From a checkpoint of a small transformer trained on Wikipedia.
Size: 8 layers, width 128, 3 heads of 32, MLP 512 tanh GELU.
Training: 157M tokens, 2401 steps.
Each number is 500 + 50 x the weight over the matrix's rms, rounded and kept within 0 to 999. Layers, rows and columns count from 0. Numbers have three digits each.

# layer 2 attention query, 96x128, rms 0.123, rows 0-95, columns 0-63
498487533530421576476514497492484523476492518518525449526550470521518533461541475513445453417509494419506489580459506559537529543503495431538583459422509538524505511445406543497490582516462503
430545482466412631582518417395447486441555463589580580490506578614496491510571441456437581552540444487462455598527505523344495543501682472506491452541513454474436392475585512472476541483504427
545554552507582460513559496473432476497497517555556510555548526501395566476471506465490498415512437499543594417516511377465420438510527436477523506491487473499513480475522488559457530646537517
452475484485467506424531491414465535451523531522605564483587585458498652565478490508505473486426512484574485520439544400521532501554546553517443545472463475491460394494577536481490537566561459
456548438513414598462501521459536543504573472641551496475481522488485488462489415500472374544470557495568469587439518489481457512588535473561484497489488552406513479398577512484529470514465508
508497463441480625482557555417520539483541360572513560462552611561498483559484496531435447465489432533476506502470492514519550544507518441429485542445498526472571430463506544424470539485527524
424531590462542651466531489510527516586621509440515511499537518552475412548448530501449489498504506462435480543450536526472484496585470513492480548521578582559518453504519530542468509468504468
553591501569503581510451537503533414444487482450410550442430420510454401453542494477464583512519536500474483474488468422515413486501412458492514493544519543588549478491470591546537419545604522
446459410537589584497421445494513555549498440451503535513492572512475515469550532528527479452467507500472430473419584483465554442514500528530502548512483521479498429532469628535475582544523406
552505501479498426500595452497494476504501454561574530434548533540499472516517405511518538439501504521568429538555445594449494496571469432447477550409471526438501425477490501568456599565536441
490562501512569475471521526353535525487541505550539432530506612519462489498508430435514478540531467541538456439532546540528493533542547483442484529477461475436540422508490479568544443412519519
527515528500418438592582544439563480475498429480522474477490545444425598464528550517501455449541506561523436514527481501492497478511488543490505487436481498417394526496513478515478474497523469
504549521543549542460427489543538476404590482565405524452486425443484413400470542458521532590479492409378468486449566498408418512425447576537537541518549499465556456503471497607498501486485516
377464463552441576474461365459416514535591521565510557494481543580540523482514347524454397627490439583458510486425537468514501445451515409557482561612538465541517441461525532436497566549479513
480451566571408421534398520505635470611481529468451460552441468443540466500436592579491456554439496578487593467513441534583530460463422428459504538465571590503441455406421508483486507540548483
511481432521493489581496509557453451458519519482413455539473541398441439513453557455488482469607550565520415496558504536510505468412449559476476447491488588445563536514531514492470528484451485
507496482462606350471694489467410543498350496498635562421522693644506625648457483552518498384525628543643568459609455481480495399626569439461397313377329474503403657465597448479383551507534460
496420558565480497400384558496600498520506531438451457460520408476417443478417593551560475526576529519490515470553559520538448545514435505476515484551512610591483541539519370526496459491411578
447455477500454415468597523494519511484517382552563484582435482526525448585482524467507558467530543503516428527383570539452479501506479495535527620564608519531544445497481471526473514449475355
548589513381471457598531534458470607454441450533577430606594658597538622584478362556477473422436581533570412463409433456552567501593542463480390473465420432555407520463539466405456433530542527
541622465502608435546448517482533539518403466433550489530602549533463576575426529532574425449488546544551526510498415489492528474551600509557477487434397538515465565499511494471481606490479434
465528552508489550555435479525606370417485517533420462466438332451506451467528526464499568443495443484537442483475481490463512463489479566462469504546360536473574480532452443493506484521545441
484493498459548507495436590490525452544465552511405465478520455437517431429517533442521491439531482464468483447526507491528550607495452515572610559529476611518466525555452531549549524410568516
588504530427574431541531449456447623548506480529574545498565609595461626581575403513382551511550480486597517535514473466509547444510632421518492555448430493544357480462582482458500526472603364
502416572517494596601500485541542464453519457492551503450489392422485483472586513399448597609443480467464480486568561512567544501509494531471549558607543512509541483572403481495475479505521488
558509475456534431475554546507515567502596462512491439443484530551555544500489517522525480485416406518547443529498483503460497441491523527523495466508539582455435543483431505504470485494513473
547478578560568526551508563531485419413447630440476491515491473424446394486456621527536440587513529504416512524564486491436484523468453482583482592561464476534429518500443535584497495482418595
398416480538415631471428494480464499510609494483493486495477458434506440484495426497394451605567570476486422441436474504542448504471524462607566516522498502561544506457520528562516516445424534
501531492499526555560431410460390570469501516613574524435593613604488568571578400444445509490507421581543531467473560475399490517493592429509403526428573393566407448479540482531495553457465505
499463489494526352574620551574580662610365476462603468525531505503501629561375433545357471410494494605579584457620491480585496489490545577447539396453488496440412486493600435518508640509647482
538495503572464524437490463626557523475514340599497488485448462510448475433502396464452469522585484556470413532441527559511557566499460496432479540555545490466443420566497506556425381522529453
392542461398382609530421486520527485437547506516571538525523464475515355503623407450413539463397517503508501430532585507515367575484489522386521510518557511498556467435636528461454472493475475
592447455499379471475503479564589417455538490456515414523547513495455471533494523525523504563469554446570516525511456475505505502444439550424496464479469569563529530491450486386555464561556525
516515537517523508482583498531545489477475423501467454478515468495554598479571550463496561519588500521522513557502479471444543549562529547473532552444395466565505492440463461501552461513454520
503484468572506505454533525473479441556449603511552469428514507577489490530481500531585493517464506457498508485614497554493493486497528533512501507506485552516471429548465485522475466445443491
513462494511482491439446573528548462480458446499449526504515533479496588450489474530524474469477565512496529457514524471471456541530514461458520435567476484478579532479509568402563492546440516
454466471458501466511548474512552498452465516443458541547480583530554582484436434636513526522494466530512447517435521598481500397510560485511490515479501492450524456537512586465475447414507514
454479495497509432511467532454541494453531486536398511508431542531468413461475517404501514615530465553489468518458482480575508477593518507482468468490570517466422449538503460578521546502557422
555469510532548516477507518462473550511509581498511506515572433463485578446457446516503515462531570467542410474528537457583511471624467532523474476440573421361535454492581480475502493530494465
561420469500464450500450480462456486509499543511504415548557549537475510471462474474429512501499454443458476466483523549519576474429493510462526537559512553493508539428563476460515550490538455
486495611462505463514430503471414538533502468495387473479436536441504483569416534515574514469504445499490467523505485481573371472496529494543474490533530540489562514530475589540493578521493480
481625445525512528439492494533532531484504435508558563535475502486531465523514502531508531516458498563470504532539461474462481485462473594569530553564509500463472478483506510520512572498510546
472509491442473494430503479411531526566449477455552539493475521527505496557576531494532520507530486478505425494533541524615463515589471494511521487479565554491504537493467504472439542506506510
398410555497525402530586545465370548523475501537490467622410519527524457621506524521593474562531563478510346535542512472470493480543498514484434492570563525447548517537436514610464565476491464
544459433527463516500511565544507520472529447493565531502501497468485566438500489535410485524478497550526474491476471452573460592552429400492473476509534505477499446468551495496551417508511512
514450492495407468529505482538500532500539502499491534519501511496435449441498454486466490519487482521547495502519490516499487459493478470503506563508478483476417427459475511462485572491478582
510391475537479545525509573541458562431471508468489531537499515497490529512388528404376519505545431434584565519466499446501561438467528457505492591512402539547505506480505544508548476481488434
465482466492467497503504473390492557432466555448590457461508567466411527462470542550482577447467469557484479484577526547546485530535558520552522546479518444545483476384554460479467488442480497
510459486490516539532449475527519554477510424435476567471379461608427485512473486565512503542418494531509509478484446532512472486461472532488487547498562540490602464444415514557530573554573491
487499542467563420537582517465471560485518530478537544436494477553562497511535507515450467466520478502486417490471497471462491516563504592548435516493557475461466482456468503511454448463498463
421548591442577519550574482554445498527429477454499455496555482569522516511514425538573455516522493539526380459517540492466416526535448583513444458423503527466467517475464455536428501461467484
364468565491596505465514453555468499505467478479501593502498461519489492493577469491436476438495537554566565489490492510429466526501504552539495508511548423439536482534562472486508489442520491
464544487451457494489504518472498476508540403459510498568466533467513521500528521469445502551474488481490455519516466508488521542562587441470545447513543573524491472504460464481506550523435511
428534520462504477502502456482507533539463518557546530538416509458508519522504546526546448495455494442512433566499529501418512465540579499503495504547531465429470458500475607460481526533503498
499562515468475504553522477499486497483511455505462502474422483459490523414576507466534485460494519395532579539473525454485510524487568470608541510481554434547520507411541502523584435523504569
443508573545490443461546557454571522543462519515535498462432497497530436500482614534510549514468442509520577504594462532523518566570513452438605469448489511542502510558540498453498491542518608
705523425533514511449466498521485401480531555551478529417539496447469336398513481508487554460494512435510492563616522503475511556458457478515500522422491522474503503568588473488468557607563565
517435398478431536488455410557542522530501495496515525489568484472513366462514482465542562484495551557498558535491544521535463515460474528518527447573580532502495510544651437491467440570463552
608481480478508465492473436511518431449516546577404572572518548441470492517442441486541417506554523496474478446575471491456483477536487506475522470480484503530522520531572562507529484489444575
496492480440579480482451451489465443517502422557427511505436443423464482477494522502534621510545435570519545463472400477542544502535486555516485455500551457456528490560500559461448560505479386
416478441494446374519537484557611474519522510499546455485593448503446477466544487475495553533549539468435527520507453503426489481580502517507527538534512533525485461536530483483557509501430521
497494410475509574560549438532477499589458425515544505429546520466470533515502376498488504519535533478463553489465585446449582517474450568462435514579485458482493445529486559514518526454485499
468506502523465497540539448521531411473569431468509425475514554456568419531487548597463471534548539470482456557483460558559554548522475550529513554533511519465453480410469573527538516425426484
471467424447455518487465538517447529496488547429494468507545546601517531525513576622440522502464494545490482476436486448576547431583471452486476468541519501511522537544448501531470552512498534
443487522506505552523545539577563477533530451492446588530523439505593537494587527545509471595497488474428438471422548415444494499513458499531524565571510470478495428556486540436456472473437559
484494464474581594488420514539536533520440483433575527467473476516443489479489501515512555421452414551542603492519472425417465529424497472490425488479535556473537452514478525560439526476562420
431526380499465453521493565464520426535435552509500515590469485478505617525525547519428470499494484481558402475617511514526530553507556541414570479383555497560433574460497473375502449541418523
535513357542513414554495526426468444553526465471396440474611589372494418524561539436546529548504536426495451550522590437592635510509392517418546449581467576537615585398592485429539499607491557
509532556496473493532485523498512405611580518473463438529366521484603469467510513506488467543623543471497526439591381468486548582521492473494546473528462476593496529520502444538497557520578510
502452527494559471467508478532540555558488464537516500521459500443495444466539483613507476539512504478519580574513412446548514433520442491531482541530484416480499508440528550453453495538609443
484475433560490511417515484522477588458490636502570521496518617560511521571431480491413446519448369509527500503534551574578580488527611494539552456486517482475514407590503432603529478525468500
571557565492460582531402542430553367483484522520491505512502450467463470513522553466577484471583480550450541494565477490487494482524434500510545546540469519642537542521552552524486529483552516
478588468378442474522432524498490537525412527539538418594496481460506516511496593475520527500525486463517360468435567570475479486509530552558556503466481464485501466483590488479413503453536497
479488623452521519432411510411423560458541421507502551462515468535490551417548473518461481491521470490550533531473489425535539564450608587592542466503466419546458543523469509448567465457546552
382475490448538483451514461485469556512561531452548510532511452506487479533485502537425509420410475505566446491458564546599472523537543488509492497510630543480442411579446575505469505538526538
565458518517483402495564532472528456585411562509486505507457512559452482514479548455544475613487505486511394536529522516555616460451475462461508521469445435561491502455501526510430495488447490
631476437503466458596481560481587497456508502444409433525505425400547467480500582516529503552489581535408457444441578509517529455627423576402570544487389488516584497509554487566580415580520508
520563529472601481508439482394493543433537523539471508433531550494495533617511524565473532521417478546445462504550432520558439513572554526518460493488556528513469627477462477494470608489447505
450517427466585481455482474504390521534559484478571556396405490512513463538415465591557495491397435633452432511435445549507576598518561479533435534524506516542554433463430532490499534433428417
532493569429475484501560407507566513585482463443561574530507547497554445477481418443403452521504529490391509437453532512483527467577503537483480475541574491553517458478438476520530604491539404
575593514487483533458469524597538566567483478548506413503562472475610481555514512544479449451568497510469538379452520367571490547474454566478622452385390461455489482508553485429434480507591582
532537469494507535550458554544405506556528472428498450518479518448522520622490445435497536486552504520462527515598461506507474483425496421555453547580487495414495506486466539464523473581509440
437458460530452520581459572448572485523502507482400557428465473465461378485508519397496508621449506598563481502466597536560563476525468508491566560502505501523536487497419454456505463501563519
474538420530479544591436481550610393482550438534452440540435465511524380502546489483442429572456541502480573510437472462558509451359515567525593519530479512532533570456447538521551474588452435
504490568511473486486521563418472435510502525528382457486608511386505465431473421378495491586581489569446508538590502452493498495616476580512591422446477521575542568471558571578469559487446472
510527555451501609551593471501507442465496471557447465417422454543556527594515540518485519519527474419482525436508525518430572489478478506475550476442436554557501537462456542499544526452421539
554440508465422507504467491494564517476463472510585408490497502463511552549546377567451547531540522578539503559546505456443464470510414523458540486554361523557522516573594530474536455470456493
477454486413410577522400395544474543553501543521497488514491459436542484507474603466474466468563529508479494547470511433469563533442510458470456541514484542529382517512569500543445452482570512
538485487406480602496497494453564411440532524612599442542593439468588374480536442450420520492395436505562558478498455488523510496511492571487620471458506432392544485584528564533494525467482486
607443527507559533535447483539510529472555519455525472483567462453560596487484439521459449509512462454488465394503580484510512504409447502484517448533578437569544470521517543517529550517466535
547518513471463423562474517477543544532443495440491524567456486495532526541416562410423526475572564513452608453457467449433470438497484516446614447539488501514493520496497547463538507554478464
452470469449560453522507446529472508531447468498504478494421447481507502461535465489503544476541513545455476476530607520461507463467551556473474529509558467483442468537516502583534626546483414
517481549440564566462594559536446547468480582432555595485536537615507481498402488533492442446438492578496540470564445457536444499443546484466497465430488486437543518469478439470478339521563562
512513578433404489462415486456533523571553485498490517533513436515464507433516465487480494558530502499473557512513457525476536462489504491551430529480562442538499414594482607515557516467585542
516518470466535541553467497547432401437549552464501410505528566506424465447430555407498440594506530564532462515585524453494523443490505504495541494494442510548468550569488543545485457532507542
563551485473556576488348507490501378532412525567437537524548504485457489521468529465488521529507474518510342482550440530505506436532469495583497583530428603533548583421507488468561489485526480